{
  "n_layer": 21,
  "d_model": 160,
  "n_head": 5,
  "n_kv_head": 5,
  "head_dim": 32,
  "d_mlp": 640,
  "vocab_size": 2048,
  "activation": "tanh_gelu",
  "norm": "rmsnorm",
  "norm_place": "pre",
  "norm_eps": 1e-05,
  "positions": "rope",
  "rope_base": 10000.0,
  "rope_fraction": 1.0,
  "qk_norm": false,
  "attn_scale": 0.177,
  "bias": "none",
  "tie_embeddings": false,
  "parallel_block": true,
  "init": "trunc",
  "init_std_qkv": 0.0375,
  "init_std_o": 0.00578,
  "init_std_up": 0.0375,
  "init_std_down": 0.00289,
  "optimizer": "adamw",
  "lr": 0.00139,
  "lr_mult_qkv": 0.7,
  "beta1": 0.95,
  "beta2": 0.95,
  "lr_head": 0.0063,
  "grad_clip": 0.5,
  "warmup_steps": 218,
  "schedule": "cos",
  "final_lr_fraction": 0.03,
  "batch_tokens": [8192, 16384, 32768],
  "seq_len": 256,
  "doc_mask": true,
  "train_tokens": 254200000,
  "steps": 16385,
  "dataset": "wikipedia_en"
}
Each number is 128 + 24 x the weight over its row's rms, rounded and kept within 0 to 255. Layers, rows and columns count from 0. Numbers have three digits each. The size before them is the row's rms in percent of the matrix's.

# layer 17 attention key, 160x160, rms 0.063, rows 65-85, columns 0-159
088:126126121112118124072130127129100130124104129092121122163111145141165135099112119140121151123096079111121146121172155159137095123169142110139174119097140169138123159138095126140140106139129166098122106115140107109091125137116085151101156115143082094134112106140109129113077122130140157121119160169124139103153148148179155094131147116118116139131120108133112123125146129098109072109174147154130113127082108131130207133062144125113105115145147113114132152084126128100160143162087141
084:186135157128117127132057090114168109090137121130144123140102120141118131107113140115124098063154156090139171087118120168117123152138135138090125110129117114089148115080127143127090126081141119125129148137121162146097124109125147129172144110178107143164111155102132111097121148208149137144102132134102127087141156148107131098152133161119148132130137119104136140138151134126152162131155100157132084163155109142100102128099103125124151124113126129160105148127114145109116132161164168
084:111157131112122114117126147117068105091088144091127092146106157104124108079126124133141148137123098121114159064131116155141097105162119093131147162116140151156136109092117136107175139143130152105150105101146100102072154119111098173130140090121083118133113094130110118142108111102106145142155161118119122150135124104142162111168131128095084126073135105106102088115141161133133070119130138133137106101128124152163142135080120091119098122150134127094154136098123131120148093147108150
083:121151122113119116149104113116132147051121140161176140114148100148099130153135167127109089094140163135151133186119127121115146119073139129097141109165105126110120132152129117140079152079118114156127130089150133126122107113124186078162104131148123175140135141146149155115118106134154121126111121131125150090153122109107095123117132120151155139152128125127157132154102124116180176141135103132129166166137127132102132115135132153147175138116121109169112134153202161146115160094129142
086:099115119136123107127116119154135155090161117140161139128102097134133192146106156119134094090109117120164173121145131102117134159137170140130133168118100105098118127099073137135156139103130125155138117146111148114102132121141114161163141105162114149103148128096111140095119166165148187112138129136097119103121115123120141116109139172103172143123167131093111174129138113095152143166157116139086115163140129180156162147131129102105113123122200120156114160109125162112110112112110154
113:161133127140163153136089135138136142152176090126138135163122166142126142133134076161138142139142150150127142107106134119124148075183143176170148097153180154110101157118131138119094088121111151109162120158127153131138151112141116068119125146102156086117110140145128154130098103130091093124111151110153135116149118108133113125126133162131147149108145147155110088165108105169125186133107119143133111103104153130116111156164149100124166145143079137099159122136122141107126132147172087
075:142095105136092165172125102101155130070156090176171148119150112158137138134127125129089093121126155135129134200116146121108143140093143167129132100154148116140121164145119125152078139109135136157124078132169158121177121131132167109138100133109128155108145147120138159103107143150130122090115113126107141102146153136148104130095112100153146111162123177126165148172125146121161162140117118106140146158109118140131117126148157144145166126092128123167136134113164154105082162102139113
080:142098114138159138140136128121141173094143127166163124072090058094083142155100155126113112063172147115134106151133139122122162123075116151114126106140117146127134138140144127141071131097121133155144130122131130144122108069123186095147103124137148141097099130163172138108091116145137133152119118139109146113108112109140116160116142127142143133152120167138178138132144111130136163167142103144118133179118125103127130120133157152180179100114105109143132133145143160105115116115123100
101:127135155134104116101126151121169153184138117105126122117121108126153175108149142104155154146125131178102107064161103116115092130116145112139065160099095137138162108116143113130133132150139124123120133113123101149124120138149114153109139128151140122088121112079082122155159105152128156149118125116092127150111105170132157107093116135092099111093111142109114135101088098136044104109136113147097150124134160141141119164101120105106099150120154092099156098093110132127117106140113165
082:174130111137135172123125106140098139102129108109176121132125130133107136119108110161113106071149102151143090138159159124110131086133113125147132083165145167139132128121115118147128135093123176131135113103134157145135089118122192132145116124106126129108161129146108137135138090125119149086133126168077127097154128117157135156137159115120123105114123125152151117141171136115143169102107082160164093180092117112153156187107186112122107094117086132137135134156126150115112123111132173
111:137121118182134126124114094122120082139142136110105089122126170099165119117144118136163113150112105109133098065109115162139089162153093144125109146125122135153085123101140132093138146156139144137138147089131128121091120156120118154099169152122125146134123156152116092151171170157132136150139124107104125143117142163167173107157145153136137121125092091123140114130170119194079092103131146116125125116145126142102068072138112117124144159147114131119161154089103100152129124153138139
110:131121121119141184122160136086142096136087137103158122177084100121131128135099153095119121104109065139117115167143107146104106143133118154128101135128130111118140079109111113106135162115120148106157142118104128132135110120124106152146099156158164112095092117119119152165189160141102143166143122132127136131112141181133134139108110098062127109135141118109130159109094190091151148140139133122142123183111123122097110167105137146130075142121132098096104137124117101163116129101129154
112:105141115115169099159101149155101121125170177129114099165096143140108110135178136118144125098134100134169130153158145133101112121072126120135097117092091114129147102091131110105119143095143150168092120111130089122092140126137142126136111122119120149111177133157113138172155112132118110103171154111164140111078128132155169125165115142105105121080094067111088147084142145099082174118126139134140105114144178137116143121139130123141129161102138139127113144136151158141151134132138139
118:170129118128146090106116099123104109091148118188151112111137138133075113167145131146112099142144143158092126123110148127136156182158132141131177109168137147141107130107105137124165126085135114132162155127112197083168128124134154126125097163156122140101152103136127109101117181124111106144101092077091108131110134107130136152171100160147151129136132130116124168178148121172169139139139109099146107157124146126146145135128136140145160112120128155131148135142087163137121120103151151
085:135123112144119114117155100128134128090117149177176126091094100118091114151132119104122095081135114131135127134120119169148164135078094132120110113128117157116138101111154135151113150100118094139163130099143136142136132087099206121141144134145121084110115142165149132084081103130102107121137126187113174101133142111112140151145122132165147163137105115137172085131164115145147170155146118154137133161147126098128142146078176119151163123140122137111145136143100134115083139142105113
165:122100104130102119138138118130153177109132111180185127113117087128122157175109098149092108099171147145153133154132115124152168135120129175112140093158139144117132155157145146149063122093130131155107120140150153136167122100106176128150107134126133143096147131156126166110130097125144143125099120174117135096144156116145150148135134109146157131162113180135171155137139096114121196127125107155120146164109145120136108154150151154165178091141114128155112148148151140108140127119142109
070:156141109088159115131126117094099112149102144149154131121170152125114141111126094168105127168131128159161155176137152155135173125114122117143144095140129076126154131124140138126143102096179113119161121140137140119147156170101201093065119119120163088147138113166139114125105107084119139135132141141115136133106120092132097129119144150108097172150121129116120110155121105121200132133115191129141122142125147110116183123112127103096167105104106106146144148118118146116123156128127119
103:154082116148120159092131101148116134121119149161142118119062124136133095172152163105144109120118120096111106093143138116110133163122107121134137140093088179098122095088167113136131128153109120117134117072161111123116098115102138118181180121141075182103144165115105124131136112121124135151105130108124130123140097142118157135182092141129133143113116137113166148107161116107151116126136095132093113121104070149125114099124144126140080120105122110133098128147180140104141093091134120
119:150090122162136132117105145136107103099112130157118109139145118143112111139160126146114108139153127092153137146101151159130104122149104158143150082149142198106146156119122101125157130148126164181137166116140191085150136128102123130148131118125082158156121133112180088095073155124159150133129127139135122062154168130109105137140180139147145124136117083118131116180166123149162100135152164117128122136138112136122134131121144137098117126114126098113162165103153142126091156158129118
115:174151117095138142146114153118118143147108142109133102172159126121153148115111072161132113161108127150156131198139116136115145118157150114157135105104168155175133117123097138126153091147135130119144107154096115079129116124126107167100082128108143050116136126128124151116121149129148133105101138150153147139099167132132087114120146132093116092123130125084156075126134127099116108131108151156135110118151091110097159135094133113095111116153110137106133147058093110136134101145106130
117:162126134096129089146121139152120117134101137098107172154098124103113109117111123089174145126167125136142134140162168165108093133112124135120133073108118160123125134129141074101122128104135160134117204117142110134138137144128145112103116113121142124142109136126107142185141131114098144117116149151143138119139124135080156105139157127128116102145074120154100111112088150120136202081123100110146097137155160129126156142116153111144123114127078129136094117110136090063107103163157104
# layer 17 attention query, 160x160, rms 0.0622, rows 66-85, columns 0-159
076:122151107145119158141144139125125112135085124114129139092155147107099135136162125153122114189139098161132135147133121088144109090064157086114128159148119107118058144160147152148139134160099110115138094114155122095158105139121141125087117175076112100138117080136113117137122098087118138127135150107128119139103149125127118109122147149130127133148144126147138066132114117078155088115110128125127102060179149163113152115143090106136135146133124118139179127117149107137112123093126157
099:109144133123108126099103163164154146160132122076103086105105153129180076100108110145115153164170096142121131104175127115122133127139096107122128099091138139124121070156119129069135135131184130132108157094116128161097136145138100130116140174153114139115153125119114089149119141109136176141129161115168124185130117112139148148131086117096096131142102130142119092110149150125122112141135141130126089092118189114130118153155096095157135133119156136098136165148159136133121128110115128
090:126134100125133124151122124132126087125136140159156158143128094111089149159104134132147104112118142122142098170079102151128142113187139158099119134171124147109130143102116166190109137086122144125112146128138154123155129088115165145162103131157173110117115146113125144099155115169155100132098093140104122098130102133156125143134132121126184139125137132111168160141117120141151133153136111108180127205144075125130133081154146159108145119123125133151104082113088158123164111112131131
081:140129158147174204129143146110128124127115130099126109142122180137129094136115087123142150164114097127140145110137135153135119134102136107161122143137171130095048148126137162181150090144139102104117114169134115113159091133124104127108110130096123100115123106159134120132119114115076129102160134150164105103131146141143140106122143147129118076082123118141145089127105118102092107144114148090113133073154104121093161139147119120134157151119126146144087114115104098129107174100153155
085:137114107122112096121104121140091125153129104152108147123156094164122121108175119179095095125124163126132136131101130117114128080151152146141115127111146153145171180115127117106118166143128172129131149132110125129116136138136109124130098128143152118134135132142105119092117168108159150141125105130153149161136132142148110143146106111118183138096174092119099197105192111130144114095168097188154125193113142151141157125121145137109122135139134155129135149128088148104148154169096088
102:100154129120176114159097104122145082120130159178149163126120095122081158172114136139144097094088131094123123148113117145130119142159135179105126127199098108104160152106138152170141158066126141115117131154104161108146105124144158150156116137123165128123099149128157149095138148173140120105118108140106126105105134142122109134152149119128163126146144115117137145110109117139130165111133084126142146195138093129121146115119142166103174144112110160123109084139086147108136138139127126
106:108128156138153102128113111130131110131117143174130173114108081098104145166129135118157073122111137098117131118095107167100093092161111185097127121165138150129153155095122135168128181092123153122103135136121138125110113129130144150167119102143138120130124138108145157125144142171155092114103087106082118104149123151132115126160173096104163145127154122119126180111122128140127107124139097146129140222118104131138124118113132157116167137120134110153150093104092166122109120106111134
078:160139180095145143146098122098097113067131154083149103149163195127113140110136132144155112120140093081108169143103137140143120091169142112157159145146163114133076150135164140145140097145132128112123078182107077110165129138130084130132134129094105123119112134134115127164180143116086134088131140100148133083157129145159125160150134130113124124113112166125132119134091157127098153116118151100144133088140106129107141149111123119123145108131103114127100089132159142139127129119139117
111:116126147121124093129095113131087123137125148153142116129124077127138120157177165167147079146136107097115158111118131153147083072171125175142136135171105133114150156075144138168155152088113139079100101156108134101126128111130144124139118130135159112141154152149169141147152165132153128137130109112121113133135147164138128143153175123124150134116136125141116166114130117128160117107133106168125157191175109154124121098103138133148170167151164136109139109123076121120137145112091103
090:132133129124117149199112105111130139097132159110171137115133145165186148112159113113115167133154128095133165086198161108120120121122149136109097118145146126127090153124141134093120133144125110119130107149117129122148165163139137116105126112146093156142127108107143111135121112090107137123128130167150152086102137057105092114102137116109147127173134144137120124103108138106113181126125120119141129099124130172160140130105138123102090066120111097098136126166145163125096175168143108
112:145169133154163165148130128108152112050132162098123103142102141074076142112111163125142146118123132128107148125143157157145126119093117115094151112137151153096113108119121117113123091092136143088133118100126112107103093107122130103143118150090066114103137131132168092169137141135124137081099133145146119096146145151126143149157137137098097097111123096128121109164122148076117170127140086089139113129096092079111157125099160136141104112147140117131106110098162106127098126136134111
111:090132123135115087135136121141179186104098132089143110130082134136109111106165101101118137123166120142106144112151081130147154114106114109119096108099124097079103115084112128072099122111142120140110152105146137139136167139114140080134154103105073134163124108083119128168156109115149124113135171142165140126130131107118151113142123160143124128159068142100123134115137109118131137162094136116141135123145119171122104140133068112146148159103134142143135163111171118128088099132164103
094:119126130107143134123159176145120098122095167142106150143143137127162134155148117130075148167123117137165133080111086110130184135134149144131120153119137170164184104140138126137134129141117128128140131134125124135126121159080153173094111132139169090131124149189105133094153142115097155163150132127080105171116107149152171103151112128077100121113142161119160112156139133122098123126112146140105134108152124082140156085130114082117071090156126129121147156129121126147126108134109141
110:119082137168147106107151097120148112126135164163128173157094095132121159137118166107170087098111132101140143114079153146062136131127095176089127153132146151148139147120118116161133140163115123135122129122168139135153114099113151130174128098144108137106130134087128132111124182139148130148115084133080110091113152113111153098096146112155141135142136127115109166145150140123172107151114107170132151149117105141108144091098099124107158167107130107118165119120125129131073112090132121
097:127107150144156146111185175155154136113092136084133172116053153069084127163111136078148122104128113067155120139144133146092091130116130151107158119141113159102144117159138120147147146150107104131141128125155110129161113101141131141130122089150098133132134144127107146132136154142090137107094120125124122116129121129123138159106111069142128124131117118169150078128126139121087120140102136109123090150129127097162169154102123135159115146111144117134122117098140125084093085125146177
131:115111122133124119153129145143096142121155110173138134099132083145125153171175104161132062115127121111151108109105109156121145122152097167136137103154130156154161136124146147160116153124103156128080115155110147127134119096132165095174093145138162151105114169158137160105095132127147133103108088147083157119149170144173125137152161121133166118130144143156121157096167132123109133124143089158112131146150127129129110121148149136135179130138160156150160171174077134106145122113146126
101:113126086176115120127115133090110141080121162112136122142128114079126140106124119096161128147103124146121100099114121116110094143152137093100089139123071099132179076149136108108128123119118100105168147148166113131151160146150180142157140124135134090153140103175138111130127123146140096148136120092110145151085106140111147126099134120154107136173115115146136111121103126135114104106153116104143128148123101137102146098106107083135098172088088122096179105134105114157139106106179110
120:122099108117102117110108084139108134124119131133163156130182105120136107101138143126125153185157150146115121163118147101181128149184120153165099097162134125149115136142132149083114117131147114124145141127172132182110113148136142119122130114157140103158125091163156111130106093098141152165137141124145128142133107110097110143128116148142134141136111158185126155173145119162181130155142179124146188146095133144108135129109122111140142108101110138149144165095075097149132178130124117
117:118110110140124156145109141137089156122146150123072091118143142143115144140120106160151128163153145127129176195150145162107146144131122117179150115148101162091121141126136153102145109159129146113111086121147133144118097120118102116169110135085110149146181133131135119121127177145162139141121084139182118102156135110140098127129086160096156103140116086155147145131120147099150146133135099120136094091084116114160147131156139157158193141131146141126091174140129134119155143134113117
115:129121118133159114080128186139131131134116142087120135145146151129085104146106160136136130136112127090119174142107155156176069102149134131127147074117115125164107104162117114132131083150116140154174133115152118141117110116146137136133092089125073142157147132130160136113119144111106161107103113132142127130127089131073135145100166145160100124113125117102087126120106098100110165084140107105128125170117102095122185104153125087145108119129081153123101142125163135103118088135131133